{"num_hidden_layers": 8, "hidden_size": 256, "num_attention_heads": 8, "num_key_value_heads": 8, "head_dim": 32, "intermediate_size": 1024, "vocab_size": 4881, "hidden_act": "tanh_gelu", "norm": "layernorm", "norm_place": "pre", "norm_eps": 1e-05, "positions": "rope", "rope_theta": 10000.0, "rope_fraction": 0.5, "qk_norm": false, "attn_scale": 0.177, "bias": "none", "tie_word_embeddings": false, "parallel_block": true, "init": "normal", "init_std_qkv": 0.0402, "init_std_o": 0.01, "init_std_up": 0.0402, "init_std_down": 0.00502, "optimizer": "muon_variant", "learning_rate": 0.00964, "lr_mult_down": 2.0, "beta1": 0.95, "lr_head": 0.00613, "max_grad_norm": 0.5, "warmup_steps": 200, "schedule": "wsd", "decay_fraction": 1.0, "decay_shape": "linear", "final_lr_fraction": 0.0, "batch_tokens": 32768, "max_seq_len": 512, "doc_mask": true, "train_tokens": 224300000, "max_steps": 6846, "dataset": "wikipedia_en"}
Each number is 128 + 24 x the weight over its row's rms, rounded and kept within 0 to 255. Layers, rows and columns count from 0. Numbers have three digits each. The size before them is the row's rms in percent of the matrix's.

# layer 3 MLP up, 1024x256, rms 0.132, rows 611-1021, columns 128-159
101:113100129134117110123098157127093157122143104109094133063124132141133143160099125126146119104121
091:125151111139089134106139118131135129113123070135135188114088159122161116134106148125120137141168
109:149124119122102105121119121129113147099123130125147121109100150120141134116110116113150148132126
101:128160146111166134085096111133106113111128108104103104103069107145153148108146106134141223191099
102:122189126160111151118136118126139077116102127104120121114089157117125120137162128166140140099180
102:144116149143143112172158102123093141126083137160123136136139118143102141156141161110112147129115
094:163127134189061130136065136145116130140126139180144115117112140133153148127097118157130157137114
103:141123142109134121100145099093119147151133134153142134130135143148095137108158133130146128132119
102:129132085124154123156115144114141125131127128118147152127109144130124157135162157161174099147118
096:113152149104152124167110117077104141100138110166107129130105087082132094121150123161115133111159
095:082111107147105146129118109092123143169117124115133136125129159129207145130131113136112164097127
098:136121173154149142103089110092097149172085110098150136119107097103076157133140119144080145121130
090:144120151094130139162079141141108107080137132100140103138155117108111075147103109107100127106113
103:118171141148107128135169105126127141139107141132106136096114139113116142116133152116116145128115
104:107141125108154122109078171138146158128098122135132164137149111145100093119141095085132110167156
093:104130124076149115089092094132127098099160126112106128128093166136122137147098117117168145132136
096:146108149186104148164087067137101111129122094122147155154119123143143127142152187134118077096124
108:136102127116095115111088149159154174184144131111145125133114122144103110110092152081140120131137
099:162156151130148147111130181114160099137113127134192164061123143094158146152131128161113113113093
103:120129070142126162140123105188109165156183170106154115150143104102122106132179140151107125138150
099:150148101120177170134109137104125182099092134150115143154129098128120137131135164135148151119120
094:139162136159156091102123106123134128130073131095098130098154156107145084116143129147133080124174
106:093119131123099129118074130137116149178158120183118159103130120106099172161127146136113137123147
105:127118154138097121152118153139105154142089094121106129120113149102123128154124168104112136145125
106:094099171117149156112090154135096116145127165141116123102179147137127135140100117126137104092087
093:146081122130144127166108142115103171138128119102098131104144120151163135115132095109146101138140
103:107100077158145182124134114129105154120163085180132203143141108116141123153102135128114147120109
106:140105143118163098147137122123094113113133155118125179098097132123142131100104100121137140161113
101:106158137152145124076113105119104120069141148136145108123116143114132085138148171148147133152119
105:142139119157106168173081121086135123174103097152165133173099108099123153143118131182150164138153
100:152105122148151125101143142133139155120140096154148158125118091114131107154131184106099134151122
097:116170128104135177126116122147129101187113106106106089099152104144175104073091074116147110161140
108:132169161128163117138095146148101107115101135150162155177128109149120146139102095164117142133083
101:104106117102196159113149169162091123146113150159118145154113149140142116147115107152122127146149
107:160164105103126092116119115115155099111148167102122117102135124085129113142152131147137138126128
102:134100134155130172117142119094090182146079141082115150137145092146132080117150089131134106114140
090:155157124092144122089101150156147121091156114134138096127118108120096101117141123166110130127126
101:140139173132153091151120106115138144104092148090132141101177134105177102181149115137149123117092
085:120144113121124128128176116112122115136121128146165093121152110134094156133151155120145162094157
101:157151116109117120135116062120125118127146137108141133090102109099133110092148149139153141172141
100:153136145102149127149095113121166154110141046114120163110121148136155122102146096093132112095118
095:101113146127133152123095164121103151166156109121096112153139103090123110120171132156117143100099
100:085097147112147124134119126110109099145149092125166110141094113116159143084094143132113110142145
103:099153163108129134129106142147142162105142100143133146175130151160131114123133165173087130128097
103:133133151121139126106090152164117145141161138137135143119077124128170095139132137148146093135178
106:163166124136114162158153104129138164105177096106142115131130136131112163150131150118101110113154
097:122098145158109133097122121168111152110155154091119161163138149162144123121133155157099111160177
105:152190110141122104129086138132129097105116153083115091138129140174124100139119112110130135119143
097:157120122153147135093069093143128126140122116144121179093123107144128153121145107137119109082146
101:058128161119116101144138113108138108122133151123096124095082108118083148151127128138131113131141
100:137102127159165144142092139101123112155137088143119147100106114141076082083160150167168118143142
103:135079115106108129148095119129082129112124154133130145145130102106116144116116123140149106163115
099:117160120136105137123118105085113113150132115097107106131111133103086132134127137127163127119172
099:147102143094135104075131151153121138126127139108151141110125121127098132093100123078106132186112
101:129159104145166122118071155110106155148120133143144115090119134121113106141110113146123123114150
104:161139115101159111105116150093140147161111121134101143146124121174062083123141125140116091112143
096:116134134109133149160126128184126133119169158152104111109078148129142141128128111119134116118136
099:089116093128106093089132166112153152144122139145166100139118122119143140125133093068070111122120
095:131094093098146133196146131085090142099134099121089154132156115106139131141120138124120129136115
101:163119110132139199093122169090124169079154147109150128150124124122109138147122143170105121108141
104:083103136121156142131097108149143163123120137124156098149126072163127138140125089133107098118099
098:138049143156176148110116112105131166155139084117081117120112112148107121132140112142134099138139
103:127090125097141117139118111111149132116160123097147149156135106147150120110165101178164135136179
099:129143131151107118103108140126104128127167111096142119155135124125138137142144142170167151123142
090:088132110099130148135115134109139135111127110120062077101118151173124134134184135131104124162135
102:151161138119144103138126145098121103114144135138130160087109110137105076158148136115142118124141
100:190170145120145179125134111111107115117106130155161122144113138091140128123112111113127119141155
101:120120174104132163078112120122127154112139169173117108117125098137106108142136141135109140099118
096:113138162112153096119073100146163102145115129179132148146122096124092114119153119129115114133117
108:112096149102187124127159145120144138126150104119156109157140142120108145159098126154128116125163
121:123104144136132110122078120159132145106159106151176193068160138078180107161105145139154104125144
088:114125158102110146098052188084157106153122076169163118111115115116178156114128138172126119173139
098:086103110139136136149135076123125128124134156128197143148161124153134119175070135156076109116146
087:144132151160158117153149164127122135170121127197123148107124163115113154157139151118148127106126
093:112107104144132127145093119093171150071152121096149143126146146076125130130103141128177108116081
098:134095137124172100098094126149157118112155147147124155082096150178135102125126131186159124136120
103:104168097135176133083164137137131109150120136131130136137159179151141134178136141090145098143113
105:140152111102135130088158107119139122085146128131116127141174137180158172114129104133096155120151
102:121141131171079086162106141123136113135172137180125096090099121135112155147129120148139148161168
101:126153092117113151153115103130143124155123087134138121139106098151114137137132101108121087149106
101:096123143137163126132084126176102159089160152163154138123153145101130095166117111121062134155112
106:121116113125179134120078126139119122123183100152122119092123123134086122105130128108123130099135
092:084129109119086125113135121139162148164115101110175144139124121119142099118156141119149130121124
105:107150131143116107146090120108155153114092160147128126141144163089102132150110095145134147129109
088:123130150145155133151175125113149087119147133144126116106146102137044100165107121161149089146160
101:150165110175130172103134085138132120129143150138134111122094141159109137131119162095096098118122
100:144136126139116099141099155127114115136127173082157126145110133142093131130107115086128159113151
104:136121125156134156144135138137089139147125127119112132092141138075132132080131100146111132138163
104:133124153091098116135125129130137131162118151153151078174123085135137129140123115133094112130101
108:141150142115144117126131116118128188101132119158118142126109136144138117142127144136083195110149
096:117128180157155122063098075108149127114127110118107130166154102136130152106116142142152086150111
106:134118146126160156145150102148129132113112136130144144105139119098160138156058137144115151127124
104:148158120093102122140118078108096095127126142094115094119131142090130102132141129139142130113117
100:115152180100129139126088135103160089129134134122096071110139121126143145132161155118187097149131
101:108129144135096141132123107131136127111120116137123122174100158131143103122110126157153125085082
102:157125127131150172127102118107133157145129126131112102122169142126157132105067141145122156118118
102:157139126122110119151118145146107124161169165112176144098164075157108118163106109145122117128124
108:198124156103139131169133122148126142144137119100146151184131112129113142174146094163126094122077
092:117185120103105184099113121133082112084123130115099127130094130126133132138140132131139100176153
092:186113149122098143127120114132102135093154105154104136125102148116168120131102141115103141151132
100:099141103132118146165139121183133112153108127136131134113132112154092146162163119134121143167119
107:119126154118117154144102133119135094141117093168169117145120145105122135095156123139102115160134
112:124088168124115106131103123074153146135091116133122129128168138133110091151131123120123152140118
105:128140139116103148118124103137107139102168095138146081077111139109097150121130138102145109146110
089:133157176122114130137136135145116133122147096133140131159136120125144141144141082098137121152151
100:141156147128132104119160103123151109150141113156141101140137100164155158137140169151095106148175
107:130160097175118144146113145123111150067142154158120203134130139132123121141142093121156121144155
100:111123080115133157079159107127108104141096128112126113108121135115163177114104126142126146133158
103:143108124123155080137099144130100146122132123109135093137104157102137118148089154100163113116110
109:107116136080123127118123095131106151091146125161075122132112149105117170162095158157112132136127
112:161151151069142135098089112109107128083157098143149102135176129087138129140123129147146072178111
104:162137150153111161136120161166137109125165129106127110113124129137131135154114149154139142135133
095:121184131099148127119066154138120112145093135139150115115195162106151135146127135152079141127146
101:120118132163125122161131117134117152060148156107140123126120110134124111128118124169176094135098
097:131124139141140120118139138146150112130154117169110116099131136140106102107138096143126147160192
102:176120134111160123104118097088167115139156158140140097155174101121126112169126144068123104121114
101:091109114107118160079093119137125132118179134102098104166123127104126128122160125166124129153124
102:143154130103175155139126150122132137177124118140132119135098089123121121105121153168126134145143
097:121070145107147149110156100157166115124113114131115160131149180150129100150130162160098141112086
091:148151166155118109103130115142091167140149159132067116154105108104135116178127097156097123139051
103:146132145128094113160071136176107078116136106155131150135105126147143105131133158158123105140149
103:117107095142100148125139141114123113151120111106144171117130123112177103124137125102133173128151
105:175129113153133119152112159129136115124134103114134182136129099104147134151113162129123151092105
102:129163136162140122110194129109089134153111074146096135111141140127157154121129144148155129143190
100:134169159150106086133099085148186136159109149136127134121124144143086104163127129112120136116169
107:089109165116128164123105141134092097131153139140136134101089173116141133140103161160149142151138
108:134143148148137087104111108069088133117143117108136129135108132153166109110102148094120098137129
094:104111118128113131152109099095151151097131117099086112121139122133110121160162089131123121126130
099:120108122137140141129164176160148166149149113173086112140114116140097108152129133147108118135110
090:152124105142130122126144151151093147146113114114137120150164096162132098136150115121130105170118
102:147127115119161057165146118126125141099193127136101163121095125119126108140117124168150101123144
103:140137124113119159149157163090142116126138120154115140137124129087131105120113088158101103149088
101:119085145102121147109153147126173117145156101167099109094135127104095123135111101157159135115091
101:086092146135110124140163116157117151136147109139126089115119098118127140109154123143112125137143
099:153125130120200144137082076125130118141113094120131163137185165116140122144132125167090118123125
103:132159078105102100101148133121085137186108120159093143088122119129103100128082101111082111131130
096:102105126145154140124153073146135115100164147114115120151137159113096141137148134113120116160170
102:116138117147123110116082116136120162133168123112140130113096111135123152133128133155074140127100
095:128141122120119197161153151076146107145121158118077144146109115144135123135085142152106130080107
096:166131094114118128117151131124098158108111139172103116119146118087126117125136140154081112151121
095:109172164098176193119107114148130132106154128109158145112122157116095130188126128168137127116181
103:167092137114107169143133112154103153139151143129133113136148140102110113140121129166121097144114
100:149154107099148144077103140157139123112117131125117146115146148112113138138133116146122110127103
097:082113113130137144128139126126118099140155111147108121146106132121109093145132134165163118175164
102:131137109138135112182147118138098172118139181123128135113116083166145120106156161112119143116133
110:150160133126125084123112124118112132093113120143155132116119115134160180120129123148139138133163
103:116138140135147098095105099142107145141137136153100169113080148142134168131167134148143089120162
088:173099103143161159103143159150119131101116169107114157119162079118124129145087134166095113134191
100:127122116157121112173138118162132128125178134149135099184116118128114109099132124101081138135147
101:141116098117120115132124139081105128129143113136133115170103113140168118128124104139151104128150
107:139074144128123159132120110128151096147158136127113137133087138134112073132144083132159088124125
114:111122152134126115104137122123169134063135137121135145104093088065152125146118122152090136199120
106:100120155126088125125126130098106117096132117129141092146128151193121131124128139133123128148137
092:108123155135166112127142150146087153111114112118110146141134096150156116121091162116124127173145
103:090163124141136131127139122135149152126144147139113140093136167095155124140105130114104112134107
105:093111142178156138191107148140167160106113083155114129117133086147160119154130152092142147137145
099:179125151114156133113125112120143119137108157182120114122128141112102141109164139129165154123171
103:119148165155119110117138133105112096123125109112098151091130144150132147152137152118135133133138
095:112119150114154151120078143169105074111148152106123148147110100141108112123117131104154140159148
102:116137094157135165173137147080140114126137131124066130119173146121152106165132130120097159137158
101:135138146121136131124125105147099094118141137116138160085183099090163121128119123154154113122105
096:142117137153111107121095113112067163132181148172122119101158130159086133134143096145097152176127
095:127150150118158134129133094133129109123138156146143100163154134135156122128141104115150156097143
089:151156141142149186104130115137148072166102142134130106097119142127122125143137110106123151167094
100:114134128092112138121152124102096132136146130099132117167127096124100127137160141131073134177169
099:102153168113072123136137143163107146098150103111093164133121111124126105093131150145106129122154
096:157153130132132131177149119121164111190158095146128136129132142154126091177167067110100126152141
095:105155152131142158160080064151100159118079128123111152079135102131141133131131148130103123129135
084:101169103103130117114133078111124119164143142128134123140123092150136073100093143112151087104154
100:156122096129154144175118096134137114175117100126066130123108128120076124143116086132113148101116
106:112125113124111112127146126083096142103177135148124094126144115142136145128120093135103125141130
102:132117127116119154112108097174159113140140144158118113163154133159119138096105141131121115111109
089:077138118113088129129132097106148142128156115181086153049141104067133100163131107110095141085127
096:135106163138118170133104138146085098117120096163125159141105096159056137107079078151127118143139
100:116133173143114143075127127167110131086134122118118131134137120121152122139079067149100125157152
103:136097119143140130165045101139118093104109146147145133125144109126147096134096089107121155171136
096:136130150198168122127133121126161131148109169089151106136121152104116135136118139155103156097120
104:119120154164094155121099185088147095109108127106099154129157098109136145110128096102133181128150
096:101203122132126176152129134146094177129143121165109112144089114075141094134148151157129114133131
096:161165109171110125106126141133087164124135080107091140115142146114155139112150140147082139172134
135:134127165164138127132114136151129122072120123151140177100149099129152111142112183126156141113113
102:107104162103159114116112148127156159143140166091125112132139115124145127124117161142150171146143
095:178146121088107144165153110133096143139150121123101142083121169124132128145121083093172096103122
097:151143168124158134116127120107174131098160094122175126129102174108138087162100121168121114137139
098:139142105144154141139135141128108149149126158105139162144078142116102142097138127168141138115098
098:188146091125122122121164143109135147183135102099136149129114137130128134180149157132149159078137
111:130139111083103150128104061091140134085152110154139136138167125109138121130147113136093129171141
094:133152143109109132134131121142124148092152132128105108106161150135119114187157116114159178116152
100:150132174125129182128129132146108134091112165141166117085092169099158154101137122101177129128135
102:134093103141167116069048127130112137120150113151130138136097119142116118086101148141159134099154
108:139138124160155131155099172131129148092119133156135073089108118159141116133115122146126165188175
107:146145103156152133131070081098103140173099112148115140120120162103146105122128123138126108102127
102:156141140123163112106108108113128113080126113136113120102088114139145096143128088134124143201126
109:109112093096150141131150076177126144111141120108137086129098149126168144106138136162123147120150
102:111119140115177132135124141154128192150114093127116131113176162128092140135099106141145144131151
089:128115117097112127115152131117100118141126108146089117124163133135108107167124137157163080133117
099:120093139067174121137162104143121150116088124141099110163144089130123156106118131159141148113151
103:117136113144111126125154126114106134179110124132138144128112116124125190125120113154137126112150
100:093123117130127123133095105132095111136136139117086126124175123099075123112074140158159122068114
106:107128147104109146137082142114125173080159132157141081121132122132149118133144124098122113103096
105:127130122119141158135076125146181170130131108093111105145152146162150133170086109150165126100151
105:157122095171117186146159127128165120129150153116139142138138123108114106121115167148113115122157
101:104080165087129136161124122121108129129120132097153153144141147175112085135093124120145147101117
110:120106171144136104132133136105131100139145134147129104120178174117146106135134142133111122117086
103:127165098100149154106131154167173144136143123124055144134146128101156143111129139146131131194125
105:143126157134103140083107152177139145118146115142089130124117128116163132166152109133128146139106
093:105142130130121129153166128147141120094140107148131111163092131104132126116138093098147133158145
103:150095184170095109114095128090120167101135103124143122115124137121109112154091150127126156167098
090:117098113098133153167139130138125123097153092134123147144116131146139120129118138110058135165125
099:151159119116084125116094125164095114157151163101133119140102106138113133093114130138108150125124
102:138119132145165099127119155137108093094120134147106125106114139108174129136124163133124124158148
097:105155119073138141126158125160111114133122100101153120100126060104148154124135132153084146119138
102:118086132122154115151110105092093162134124154107134147108140101109118103136088087100128120109099
093:133138136151104123099105110162132123081145101132120156169117106135102078125124133108119122156154
091:150124127112133168096125133121147117114154116134134128119126132079115096123134124149098124095142
100:138108126130113121134092117095108140135137111160140165106081146150117113161098128121102084101171
105:137147138156112113164129109124184126155151122075146099107129124143081126141139138108155128136132
098:110130129143129090157116148162124148167141118127135132117102164121138146121112181111198123143133
111:186158133162176130153073092144144165099126140112130111117118135122117118144120087143148153133177
098:171104099135174165125128147170103088101116096147115131131142055146134143132086097099101144160119
098:118129125131104158135118106135104123151113133148163117112127109139125122109193166171138127147112
103:140154160153177130151108145183101100114142145133147108137127146178092151118146123123131124150138
088:139140144113131112119159155145140144126104104114113151134124125102142106151142158122116138104145
105:184141181150134160148118118095121105150130099116152160131149129127121111159155146150164112130163
090:137122123113144130142096129143150139100147149103130111103136108108165123185124120136114110141114
100:180095149138139136109130211110125132137130076128156096085107114120142140125103129142143145146127
090:150112141143126146138104116117134095146141159121122120121144069115193075165126075139143102127170
096:132128126110169114137111132178149114085144107131110163122126124128097125164111158172137072142150
097:098099141126111115104117124135090097116127119123108116141162128155157164116098131098115115102126
093:110119140139161114118109125115107140155133120163156128163080131126154150129124092133126122136136
097:135134135172156142146139093078146117127117119101153138155109171103173099096082098119123107132100
100:119105137138135141145122177134168127148090137124132140116112140101161132159108131114113120153149
099:102117134136173118088086168153182122137101133114134095157098120130125182119138122160115165139120
094:088109149109133109133101114113098155124143149103124116093132145123111106157104143167141149105176
097:094083138137110131120118155089136146148133117150087129122130096163103110106148121125119142110105
097:125131128089144124148139165141130153113093111083147133117121108135167139146160108148117126149130
100:101092123137125132141104091125131140139124109112139119135110133092117110139143117124121164158162
097:135140097137126105103134111091109120138099133145134095128090176106150141135149156152087136151126
107:111097146130144103158106135122127133103137150150124145091134139110090136134122112170160127128157
094:077159124107099117122099117168142193173101133136083142143121127108138142141141150143075122111142
092:102090143116120155141117098120146192127116136093107150125114113147126083130075174074143132123111
103:125173082127140102102135108085098133140146150139144146111156141116147149139118131167105160115111
081:143147082118165087115152099137120122078137141139110144138151131121084125100156130163115137156112
099:128125114133127138122117151090133152138115113085147156123110131112156120135140096120133169145118
106:139136152099178142114094116152106167130127148117128128105090089141111113172118089129170120131116
098:097130125143127135118099140147139130147108177133137139119158182142124111138097149174089151073133
091:088127140143087119107051129087125163124140132077177119167143097100111138169117136097152125121185
103:121167139123152124204107094125191131102149150154114128149107089148104103135076113118114107134141
097:105149132114133121129137084145130116160107117099079108116142138138143141081122072090141113122154
096:138174148118169127150111157162129134101081142141153130089114149112157135159109146094100104163125
094:161124117111112122121099196136177124070128133131135132146089115133099086109132127131117134103155
098:127124130118121140175100135118150153131161128125108105094124123080139136131118113135090137121115
107:162145168115125146127155103134130110125149120129154091121128114099146125158116141136114134126133
104:158153104134155154131171131105108105136120125125119103115152174112140143120132141147137140110111
103:086110093126091135107073122124118117112174081136092121083129097127096138138131136150091109075106
101:127137137087119142135087103128129174087123162135141116091168139094130122133141141155136129146129
101:096058122134148111127136150129102146126102118143130118110171078151122155112116174133142178108136
098:125143124132115141147173128156181142148106132095122129133116153134106105128108126156126090158130
103:097131130094138129119138130115124161061115104162150136118123126149119095125104132136160108173129
106:143138114090140141122106125124143121125149116163145084138161076116172160151140159143139123115144
098:147117109084127097160110123133101184105152154163137120085130137125116079153126136155080166151121
098:101130080149116133093117110092135151082110129156141104119165115134177132107123153164150111152168
100:123096107122123114154134121111146121118134123144118131108094155105121154132104115149118095120112
096:091142143097086127138188124085115128133145155125154143124132118094099132155113118168155156176183
098:121128144087089154114138090119127162163147070143111079149127159117151157158150167115152118118152
094:125104161096157077120149122114103154071138127113105149126136121091131180138147132105125119133148
091:130203103169105140181119147149152147109155113093118104150096135099143124118135135147140142134154
104:119109103166124103127169146139123114111108132118105110135100109117146150134154165150136113138127
098:164134121122141120115152135140113141128125085182151117078145129144142113154134145173133115165153
113:141122111151148128131117133164129173104147125150180171106144143102157145140088098192082068115122
113:143132126112133123064127151145150175126110171137146142119078147139129104144087116168129123082162
101:143152091123110109131150140105133162129130092137144132138133127130090180153102165100141125158157
104:164134071119082104134175130139131133156086151109127128113138110161064155154106145120150128120168
094:102129146122115146113127129101142107110099092137105171139179105106157120182154144141127155124131
095:172112144093133101118181102110109117097103117163147146105128104104143135114136122095099171132178
103:157130128104190117141123119166134173143112149086180123089146164109133115142116137137148088108145
095:145145149142128184143091147119132122141138139161125089186142146140123109132135114155136150141112
102:123154154141152105134137137127136170116146151114138107107136148154145143128108160086147124130143
102:095084119141139111111143090116099156114109119145119118122129086103118094134117124103111131153119
103:164151103110131116139106131119136083140122110151158169123132107118094150088127126161148098111130
095:100153102129113104114121130160091130124132077125128139125157142119127127125075140101103131094140
099:172098106122084159135093139137118158145114128143105091094166100113102136144180142128086121144127
104:131092132136182108119118114108112104142105131130114093105101107109094116134070124173133136085131
101:155152117098120162120120127139129106114118135137130112079150146130146140135110115127119125142159
104:139154126127128153137096103134132169142111122107101151144111152141133088119133092142148097113108
099:111119130118141149200119134122117074154124109128125092123138116105187119157135158141109151143123
099:146137147164116114139130105124116112097120137181111132092099121099142167140165141158164095150129
103:119129141105118127118130175092138094111082164166135113130102123157101088108114136123140135133142
112:134118077126107158151126098145160130128160123136122111147094105133096135136103137132102123157127
103:107170120123136154085118133118141152135112106128127124132112081131148098105158101144133121159160
090:131150142080152100112131089196132179124156107195095093115157134129144132161097140146120138152099
095:107097126180116204113145108165084148115141068151102128141110094077130139167126150151092123115126
103:115144135139139158167118095101114123125159144141095158099132116159068142127136125159133113152167
104:141160117113171084146178108085102119141107138116123122107120116095130083128112104132168126126124
101:134130115128120153105120106136195149156145112121161104137131105116124105124140154138128067136149
094:116134109153126149110138111128113121133102128108107101128100131147182151149093073119119148170139
102:144133117129128105116119101175106134162143127163161115105115171097116103140125177123140101099108
092:107081155164180149118109113088120143149132112112146114128117159161119097139150145133133172113119
100:140097142099120089129096136111096146133108149165112164105136125117142114103098144155115120104167
096:057137126110128158163096103148092125143124140142123143138127165144106105149125133110123120103135
101:162132151134135121132122134134130103079103104147136143087133115109124110111121137111139094127128
102:121127136159183087148127116098093118090144161158104095123082143148144125155163151134165143122148
107:154074148148132141148110170140102116086149111173129139153116149137113086134104141130145151112126
102:099141141131114169147096076133184136155132129163116147163127121126138105126114139116091129094149
100:116134124127128173160115133127136140158113127141124108135156152056108123115128127149160157178103
098:139179134186114135097119151128141112126167126139132159179143175136135115082097110162136149165127
097:120119132101135100110145123111129098140133128118101087127183125152118156115139152135146120141155
100:126123106138112119091132116141107179150138149128183093121149110156159118125143112149141138126147
099:137144118153133120131107112106077121124114153117146135106151144091157110131168149083147155105121
104:127130121145120100117132112121115115133150133116161111148109151079160107128144090141125165134146
094:108168163145095119145126131100114171102133105151142054116127128127125131117122128164164142184128
094:111158126083134087112115126116105146151135160147151126093163095056150068130140149124092123168102
103:141162149161161109091133082142140152158103121159148126108133076077152141178129119148128135149098
104:151142140148145125154150110112158166141120146131087139110156142120157113125144136079119107129122
108:155124084078179108126135139096111167129153174194129123141144089180123090147114146138170095147151
094:133137154120132120148104152081116166081097116109098128145120158116119120141126124145115136142120
103:064110151132136123167151066137109137091053157078137151080103161131122104174153130168152112176111
100:150174102153088140128128117126093161085098124125112179077136159154115151171095137141169125155128
102:132141112135108099144107102127129169070147117117120160135088110105109131125116112111123167147098
103:117148142131123154176036151144119116059146124153128159132132159111082136142165103143153124144161
099:188120127119126168101111112155160103116125160094137097158070129105121097102183153136124122154138
096:106137147136148126111162095157114149104129137145107159126134129130107148137168152142139124108151
096:090134112157145176104107116132166160124105181108108133165127111097134139072149085147107179123155
101:137151098103132124097118125127150135165110111139115139125150121109129098113088133147127081103163
096:116104120075147127142110094157153128080134125124125144167149120134166105124139133118117098156171
098:131125120131164097137127143096098087157104165137141141091123151120101157149114129119121127159135
098:137127092155148144109093141136127141152067136125138135115080126135078105147126117098111133132157
098:102107125110112176111100173144093127117122131144135116099122116158137165132139152104150162119165
099:131152117121148170148118154119146108125086143121152117130118120161121134137148138125119128158176
099:110160132127116144150118129155105162139158085149079116161110093157090090148092123149156130175104
081:096141118145135114147114092115136143117129200146141136164176113145140181118166118133136103093181
102:112133091151119104104136149097109104120116131099112163152107114108165122144129146096113119142116
099:097130108158126189116102091092139121107089134106099094181116139131121128125162107128123123117149
110:185112105127143119169123126120137137123156146117162156119163117135168129117147083115162117127095
109:105168126107113069113110148155101134119144127109135156094110071147146104176089094137142115105138
091:121117154125148117142156151156137169089137093176154165134097135135104132111128216125119103143112
098:125095133147115156110128097117130179115128127085119195131072108118133126118070117118085116105114
098:123121149115070114141132130121096100115088114148111172143164128095115113142156098124137114140074
095:125124129136154173104131114117146111128154095126109121147120182109103146096129092122112122153115
101:143167131125141102133126105094141117123117113100114141125150106105137120167089122077130138126135
097:149140153094117127134107138161066159099118144164133131153121132095146155123066135084085170107112
106:083123123086151116182116127093114107107126134108144131111138125128136137161126111140118141160169
094:110136099118128112130103124133107105124136125128156092107152123092124148117116128161097153135115
102:158149121173129097106117112118091127087149131140118131111152138171112100100084135132131098128130
104:118079096137100175137130119118122181128195106180155114130120132125138181097136146131128126145136
089:149114116128120159126138131149091171182154137156099146120103129123115130141130128139083155105151
106:180116123148114137085125121142123141145102140117130161088141161102090068106114150133121163106160
104:129120106117126129131129177128116092121119134136165149115169125125083149101143156115129130110130
109:082117119095103158147148108151099128127139135128173137145162125115100130149165057133130127147127
108:117122107113140108080149131103114101183137118131132112108162120098114116117138112177118154086129
101:129109158120139109147091168066136107126122108144105130153117112098090138133148100135078157150139
106:145117167152134109138131131106148158154126138163128135095132099148110121134136142144109126120103
090:105113106164138149120153113115097102137127142113134107155132121125147135115138143130140158151126
088:111166142119118151113155136143117136149126112115127163121098134154155125105175114112091097115081
101:129149106124138098167103089134117145117138122128120138119116167173095108089171088119075158086120
097:081100126102114088183115136098121112092137122142106115151137030124162133138163113175156117138161
105:127113166132150134134117125096133117154135130144139100148089130116175143146091076138075106135153
097:132160124107157106175134154117078094109114106118112110121130135087119164132088097157150129104076
093:119095097123181149127126130094097188150140130146149165166133149128105155186113119150111109132122
108:135114139130142117155139090128129144131176125100096113105093070106097123104120145080154157160153
098:154170107110104138129114133117118130126141140155137085145107162120147108108145139171160112115175
097:135118104113066072083135124155144118137143118157107124095137142136116137151108093139149111180133
097:142127145096142107138125142151133094116133140172145112097144151174122134144116075180114153090123
102:124178116136149108123165087103105151135123159115102111100113154173126124149187131169119112137156
101:124156103124147123124119100138145108087095102142135118114125112121156130170049136115114086105149
108:118146181133106103143102079115149123085110089147117109207114103161129116155152134187174113110156
094:117119164097127122139129112153109114191138130124106162123127109161159109145148133133153112107156
101:093088096108108124125161095086104125151138155145090130152086115127136114117072168119129137141094
094:110147142109145130118111085118125143186139106093129082116128101149171190169154136114156137086138
098:145134155138120164149096154110080110148160155131116132127173179138109109109121115100135113134136
099:131114122135118135149129147124114181107135114063136106103131145164074132135122124126129088126145
102:143149097115163124142116084084121157121128143131134129140151133111081080122119121143127135100164
094:127098083154139184131089168134094111113140115104150139095149137134123124133087122150123143119143
115:101130136122163144091130116152099080096145063119114091144184203126176105145163096138138149126178
101:136112165138146114103147105159104117084116127171108142073115146106160141132095139106127100099153
099:159104089071136132082130127108114139121135139121136132125089122110147130115153137126124149113186
089:136106116051125166124108124082118157169142132062130155070111120115121099122157129137142106156134
090:092137172176090098126134087117126130173135139109080105103164091131101113148141166142131124139137
101:084121131128147137120108115118121174160168131129137078172063125130130116139122144157111139122162
104:073151125115151123137082139130127138133175129122146102132144122150156132154125141185152097139099
102:141081096113115108121134098147166123093135186116157165112133093100095124176159191158107151100146
109:103140119102175124104111125136137108131156120099141124127123132150110117150137187109158113116122
107:156132131134126113150096162070158105142098112168118129133115148113147151121143141135139170122198
103:138133125108141146155091116114128121133104156160112143104111133117105113142129153123123096087139
096:141148117130136150128172161110116144131143135168101155133094114135104106170082102125121038155131
099:106159063103113097105116164125117116160088188199168130107141106122103133178110158125127145144126
100:172111121105132165146118123129100112130141140165134111166154106130135103126113127143142079152123
108:106111151097143182080098082109106155101121132141141137125116134130118112155108112125136109142073
097:140123184116165143110136117140134130134114107139081160122109164156137114165113121133119148110112
104:138146131094139132119132150115143105122111109125132094074118130145159111134132154130156158143120
094:077106123155107120112088117120137074150114092082142116115089117139084159125132113174111146136165
095:111146121119137113156112111160094104142147126104101146170150147086174121139126109133084119162106
095:147156166120124093125103115083092144109136164145125111142113122108146151131126151122133102127147
103:176114091116115134146087105099127138158174107153109101114143131135128118133176139115092139160132
097:120136137138156098150146128120113107109118111127115135146126132147081133141122128150156146120171
105:163134178115136127160129125123105132113158106166138128155091083100152131118110119168130056102172
105:122110120133114131168110091124098098135135083137157124157130113145172105154110141122150122130152
097:100144145154113146115111166169113140123151128189135166125138100104175099115100117152144128126118
098:134151159169131114122101132130116141132139089139131176142119113111062159161110142150140135136164
104:140134132070158141055117150112125152108135142121140113155127132188123130134140143129123146132119
096:140128083124083107122079081117122185121145098117105141119130116128115120116118152127114116101154
108:165103112139117163170121110101157116141111140159112079097152117132189103111142128121127123112167
101:125131137079112174136112170102125072112123131107188119103108133100132114164156144117108116067129
089:116144106128115176129128133135121155143148132146150089103119133104124098147163168102116128148155
104:155152144143150162129103153118087100164131134098139165134098104111115141111094144145136108130123
096:114085062125123141108097147131130128147155117117112151117076070133119120116092127127137119099168
098:141160119119118143126102154116139103105113155165095144143153093076124137147117105113168110129125
118:124132131117144080157102105140123101146112093108129074121171117156119142152116171151156112150109
092:124119150161138124142106130109147176157106103150119124072108113138100147153141119123100119165129
102:141125120108111156109143144145131139162125118115097101140111130113177146144108162114156101127128
095:128168135112144133143092119146161129183137079155100145130108130111150097141135087148130118127131